Part of a small language model's weights: 24 layers.
Each number is 128 + 32 x the weight over its row's rms, rounded and kept within 0 to 255. Layers, rows and columns count from 0. The size above them is the row's rms in percent of the matrix's.

# layer 14 MLP gate, 576x224, rms 0.058, rows 474-504, columns 96-127
size [108 101 100  96 104 108  98  89 102 103  95 102  96  93 109 102  98 101  95  97  96 105  94 100  93 101 100  96  94  96  97]
[[149  97 108 112 130 137 128 110  77 139 151 125  84 138 110 107 128  73 132 158  81 133 125 110 143 110 163 151 113 136 112 158]
 [136  95 182  99 138 109  53 157 146 180  82 122 132 124 119 134 155 113  68  92  93 124 142 180 145 106 143  92  49 113 126 132]
 [121 119 154 119  89 108 130 113  99 131 163  91 116 117 158  85 165  84 161 143 167 116  79 123  47 181  77 105  78 127 130  88]
 [106 126 157 114 179 163 122 144 149 137 144 192 120 154  71 107 152 155 179 139 135  98 140  93 132  82  75  89 189 111 131  97]
 [155 149 166 132 156 138 161 171 100 132 135 119 105 168  69 133 160 127 171 104 138 130 150 107 149 129 136  96 115 115 129 121]
 [112 157 228 155 147  81 123 136 121 163 186 119 108 153  95  99 129 132 154  85 161 106 137  79 108 169 110  97 117 120 142 130]
 [107 141 124 177 132 116 179 122 101  90 177  99 108 118 104 129 153 104  78  81  73  81  81 107 104 179 108  98  86 115 128 148]
 [ 76 132 107 109 143 154  86 181 107 106 132 169 171 113 152 117 155  68 106 138 117 153 128 132 158 100 174 140 147 118  98 124]
 [125 159 138 170  75  91 127  75 140 154 128 165 169 132 100  97 118 141 154 131 136 140 155  71 133 123 134 134 152 153 152 153]
 [109 202 125 152 115 147 163 156 140 142 110 142  97  96 142 165 101 138  76  86 106 104 140  67 171 119 115  93 106  90 127 147]
 [ 57 149  63 165 118 163 109  74 112 125 121 130 110 135 150 120  85 164 100 161 127  57 154 101 123  82 105 166 101 132 106 142]
 [118 130 108 123 127 108 112 186 170 118 168 136 145  94 123 105  99  88 171 111 142 185 105 102  95 197 108 170 152 152 171 128]
 [112 119 138 172 122 178 180 127  49 154 122 160 139 201 111  96 133 112  90 100 101  93 107 101 130 151 130 152  69 133 107  97]
 [ 95 132 168 149 119 152 166  98 121 157 125 145 130 184 116 133 129 120 105 169 106 157 137  56 130 114 168  85 119 166 145  38]
 [112 152 141 130 127 114 110 119 104 127 101  88 137  99 120 148 159 102 158  72  88  86 101  97 117  84 109 130 122 101 139 117]
 [165 205 134 145 100 107 105 160 173  99 141 143 130 122 112 171 137 146 176 121 124 153 113 148  87 174 123 145 160 112  88 219]
 [151 128 160 154 133 185 131 138 118 138 147 130 114 129 145 145 172  63  83 160 101 155 114 147  63 110 124 149 184 103  82  95]
 [140  97 143 138 117 150 100 123 180 146 131  86 100 114 191  95 149 106 197 124 150 144  99 141  83 113 166 166 137 178 116 156]
 [ 98 154 136 155 101 116  72 140 144 145 108 134 104 130 125  92  95 152 136  51  45 100 165 120 180 132  97 112 167  99 158 159]
 [145 111 138 158 164 134  83 104 137 114 113  93 160 139 186 134 141 143 134 125 180 150 127 121  90 120 123 133 120 151 112  58]
 [163 111 142  95 117  90 114 191 153 162 112 115 168 147  99 203 135  83 153 169  98 107 142 163 167 125 135 113 103 108 145 124]
 [ 83 181 145 144 166 131 136 125 172 130 143 150 142 180 128 144 131  99 117 144 140  80  91 164 128 167 166 144  92 126 137 123]
 [175 161 115 110 149 129 131 188 113 161 183 115 167  98 126 176 103 142 165 166 135  50  77 145 132  87 104 154 145 153 144 157]
 [160 205 116  87  90 108 138 191 108 132  53 115  84 151 141  96 112 103  90 182 162 118 105 104 102  90 118 133  95 131 104 128]
 [110 147 135 105  34 139 124 175 116 159  73 136 119 142  92 142 190 184  82 209 103 142 179 129 138 129 186 148 126 102  86 137]
 [109 102 124 128 120  66 210  71 122 165 166 160 117 106 156 109  90  91  91 144 157  99  93  81 138  92 142 137  90 145 144 185]
 [137 132 162  75 162 143  53 147 138 192 122  96 101 152  87 153  94 148  89 122  78 185  83  79 125 152 116 109  97 140 162 117]
 [103 125 184 114  98 119 136 162 163 178 127 135 118 108 129 112  84  89 153 157  64  80 124 153  80  88 132 163  93 119 144  88]
 [ 91  92  81 132 108  79 179  79  62 152 125 164  75 111 119 143 159 132 145 144 131 138 106 121 167 151  93  70 124  68  78 157]
 [133 104 137 132 123 163  90 147 168 141 107  74 195 118 140  92 167 144 126  76 118  71  79  99 111 110 159  81 148  64 107  48]
 [113 184 141 114 145 156 125  77 105 136  81 117 104 150 107 111 179 141  82 109 132 155  69 107 123 131  95 152 137 168 113 195]]
# layer 14 MLP up, 576x224, rms 0.0562, rows 474-504, columns 96-127
size [105 100 101 105 102 105  94  90 100  99  95  97  95  93 111  98  97 100  95  94  99 103  92 100  94  96 102  96  98  97  99]
[[136  94 100  92 180 114 146 117 133 127 143  66 168  67 168 150 175 151  89 100 166 108  77 137 120 135  91 145 108  82  71  89]
 [179  79 113 144 123 116  92  98 118  89 152 132  99 133 118  77  81 120 178 159 146 180 187 106  35 143 117 156 171 135 119 157]
 [117 139 111 130 123 117 156 166 117 133 134 153 121 103 129 158 135  94  73 110 154 154 121 173 135  78  90 152 168  57 114 112]
 [153 142 122  93 108 127 204 185 145 137 100  98 154 155 124 151 119 100 177 153 199 123  98 114 111 135 141  78 127  73  97 128]
 [158 138 132 154 135 104 179 121  84 153 125  93 123  78  71 164 172 130 149  94 156  84  62 131 143 151 134 146 132  85 106 130]
 [147 170 107 171 116 178 160 201 153 146 125 137 139 124 165 151 106  90  76 116 101  85 131 107 161 167  78  91 126 106 190 144]
 [ 78 135 156 117  97 107 173 177 118 134 163 172 106  83 135 139  59 124 166  76 141 148  83 136 111 131 158 189 105 167 118  92]
 [151  97 145 161 136 146 161  92 222 103 145 157 114 147 126 163 122 153 144 115 124 148  66 163 113  85 198 184  60 120 159 141]
 [170 137 114 192 129 105 177  82 118 150  90 142 145  89 111 195  94 134  63 148 159 122 173 121 138 137  79 131 104 100 146 131]
 [187  97 109 154 152 122 170  83 152 103 143 102 159 178 129  77 141  72 122 181 143  83 141 149 129 131 106 102 164 125 174 159]
 [116 186 117 173 135 110 194 125  91 126 106 107 155 176 137 138 151 113 123 172 152 131  85 106  76 164 104  70 153 171 132 163]
 [ 60 137 164 158 109  97 141  76 169 113  97 179 138 146 160 122 106  85  85 154 154 133  78  96 169 124 123 179 172 134  46 124]
 [ 92 169 144 128 120 159 141 149 152 177 159 114 174 120 128 154 127 199 161 116 145 131 203  91 115 169  92 156 162 122 175 113]
 [ 37 126 153 117 141 121 130 134 233 128 153 148 156 161 115 174  82  77 108 101  92 122 118 139 148 157 120 159 130 113 161 145]
 [181 107 143 101 167 181 138 142 106 156 140 147 155 120 137 140 138  98 179 193 128 152  92 161 172 147 139 101 112 100  93 105]
 [153 107 119 175 138 143 179 128 133 142 178 143 178 135 112 144 174 136 131  96 176 128 123 188 183 106 158 155 142 134 104  94]
 [ 96 120 122  68 145  93 115 108 143 185  81  96 165  95  93  89 123 138 149  89 117  75 175  89  89 135 121 147 100 120 141 153]
 [139 152 159 145 102 147  73 143 119 165 125  97 167  99 125  59  87  63 150 168 128 140 120 159 139  95  99 135  85 133 141 189]
 [110 175 132 104 115 138 128 160 101  98 185 170  84  94  65 160 112 118 114  87 107 108 105 142 109  91 139  79 115 164 158 176]
 [135 176  82 115 136  62 128 146 142 114 148 154 153 108 126 134 109 107 151 135 173 111 124  89  71  98 146 137 166 212 174 204]
 [167 153 166 161 131 103 156 128 122  58 159 183 186  96 172  88 162 129 186 104 125 160  95  79  90  98 185 133 119 153  92 136]
 [ 88 104 132 111 137 110 152 128 129 166 138 103 152 174 160 129 122 139 114 151 156 168  98 128 121  90 110 143 104  99 132  90]
 [ 79 146 128 144 203 139 150 147 137 135 103 158 149 116 118 142 180 129 110 159 171 169 155 164 141 121  82 156 120 152 126 104]
 [111  75  97 169 121 135 158 109 135 132 121 141 119 137 117 155 139 176  93 152 170 147 162  78 122  78 136 132 137 132 148 116]
 [164 148 158 133 185 124 114 141 193 131 187 131 123  64 204 126 106 160 145  87 155 117 113 173  72  81  87 129 113 152 160  96]
 [185 161 190 181 129 130 133  98 161  92 112 147 168  96 192 170 146  89 118  78 126 202 139 136  76 141 135 122 169 191 152  94]
 [135 177 142 127 158 114 204 119 152  97 149 131 213 113  99  69 165 149 123  57 117 105 182 161 155  99 126 116 125 150 116  85]
 [105 116 139 182  88 118 129 157 128 163 111 177 110  97 152 144  92 104 161 142 150 104 151  45 127  84  92 117 138 142 149 119]
 [125 102 128 144 136 107 144  81 145 167 131 115 126 106 219 105  53 107 127 122 200 120  78 147 128 131 135 132 129 157 134 189]
 [134 138 163 139 101 125  90 114 117 122 132 152  81 163 158 167 113 116 131 142 152 197  87 171 167 149 160 148  90 144 128 144]
 [149 113 133 104  81 104 114 104  85 146 129 120 128 106 146 120 131 115 149 120  81  97 123 109 188  89 158 123 180 158 137 182]]
# layer 14 MLP down (transposed), 576x224, rms 0.0556, rows 474-504, columns 96-127
size [105 103 101 103 102 106  95  87 104 102  94  99  97  97 101 100  96 101  99  95  99  98  94 104 100  99 101  98  96  93  99]
[[182 147 163 122 117 180 151 190 162 101 149 161 129 100 137 137  67 138  69 100 133 119 108 110 130 136 141 168 100 178  98 162]
 [135  97 122 129 135 150 114 143 130 119 190 115 126  96 101 168 145 143  90 152 139 115 138 123 128 150 113  77  66 157 158 105]
 [116 161  93 104 157  98 127 138 104 114 165 157 113 140  89  81 159  96 143 188 157  97  90 108  63 159 151 154  86 138 115  77]
 [100 147 127  77 183 155 159 134 144 156 153 109 148 115  82 150  84  92 182 116 104 135 166  71 175 190 165 118 112  78 130 153]
 [144 170 159 162 187 132 198 116 111 131 113  80 124 131 129 167 137 106 160 179 124  53 169 114 132 132 154 124 150 135 131 121]
 [114 101 100 140 177 127  58 171 153 175  82 114  92  93  71 112 104 126 143 106 136 134 155 103 174  71 135  89 112 145 183 163]
 [170 145 122 185 150 175  99 109 121 187 113  81 134 119 121 114 174 108 163 193 156  95 143 160 107 122  78 130 139 126 134 142]
 [ 97 108  93  88  28 135 140 152 127 140  92 129 137 126 126 142 126 121 131 166 142 137 129  39 118 140  92 120 106 167 155 154]
 [160  99 130  99 182 187  76 117  77  95 149 132 145 160 161 135  88 141  75 122 158 192 116 160 116 167 142 129  96 160 137 107]
 [100 178 139 130 137 130 180 136  70 109  92 162 120  74 157 162 131 128 108 116 138 137 136  88 168 134 137  98 103  11  94  78]
 [128  99 114 125 159 153 128  82 169 144 157 160 154  99 139 149 125 165 134 115 128  91 139 116 143 116 129 172 138 113 116  88]
 [201  96 103 136 114 166  79 142 114 169 136 108 114 120 127 198 101 166 205 121  62 130 138  95 123 172 128  83 124 112 170 126]
 [130 115  82 163  96 127 132 184 113  96 142 164  96 171 120 142 141 169 168 156  84 133 108 127  83 181 134 186 100 113 131 145]
 [163 132 158  67 102 146 146 158  71 139 151 134 152 137 109 179  99 163 111 161 182 140 170  78 141 166 119 143 155 126 139 107]
 [169 109 115  76 124 149 120 157 109 165 155 136 152 100 116 100 181  80 139 156  84 107 143 207 181 112 123  76  82  80 156 113]
 [179 147 152 102 126 157  85 165 203 122 108 148  65  83 103 119  93 108 147  61  74 124  90 141 128 127 104  95 100  98 120 173]
 [115 131 147 119 118 161 112 157 114 168 184  97 120 148 100  86 159 116 108 206 165 112  73  94  89  95 124 155 135 152  81 163]
 [126 190 104 112  82 122 175 135 112 162  44 155 156 165  93 137  90 148 145 149 102 136 184 106 181 129 100  96 165 117 100 145]
 [142 105 170 168 120 101 106 143 128 158 153 129 163 129 131  86  92 103 103  83  80 121 170 125 144 136 122 133 124  91 151 105]
 [121 103 117 119 124 100 136 150 191 141 121 109 119  67 162 154 114 126 152 148 120  82  81 102 126  43 132  84 109  76 115 131]
 [159  86 127  93  81 104 149 144 165 109 132 104 179 150  90 182 125 111 104 127 118 119 131 170 152 157 184  98  96 122 136 114]
 [ 93 165 189 123 111 146 102 125 180 117 146  61  76 160 105 119 127 141 157 155 106 100  77 110  95 168 145 126 133 109 136 116]
 [135 135 118  82  71 111  96  94 152 126 144 142 138 179 145 107 122  65 131 115  87 128 105 110 170  86 163  95 127 108 139 126]
 [ 70 119 140  81 209 149 121  86 133 117 167 150 113 150 141 204 119 148  95 103 139 135 110 165 220 121 175 103 163 144 137 133]
 [160 185 146 140  97 157  98 163 179 151 182 167 130 138 137 117 180 193 107 163 196 110 127 204 111  91 122 115 124  99  81  42]
 [175 114  93  79  98 108 141 125 119 115 156 105 121 139 170 129 118 150 111 168 126 162 164  92 109 179 154 120 113 130 153 154]
 [158 189 106 118  66 135 157 149 161 167 112 186 162  71 167 135 130 120 181 170 112 100 134 141 155 127 143  93 110 121 132 121]
 [124  97 181  97  93 160 121 156 115 185 154 136 129 119 135 130 157 116 132 111 125 125 123 138  62 103  91 133 107 163 109 176]
 [ 82  43 173  93 109 141 121 169 147  88 148 156 157 106  84 140 123 140  82  96 116 156 118 105 187 127  40 143 178 115 107  95]
 [128 125 134 168  85 152 126  95 103 112 129 127  88 147 165 122 122 137 148 128  97  93 123 121 121 166 141 139 155  93  94  96]
 [169 129 103 164  94 138 182 135  92 165 167 110 145  45 138 157  91 131 115  83  83 139  90  86 150 106 115 111 113  97 160 153]]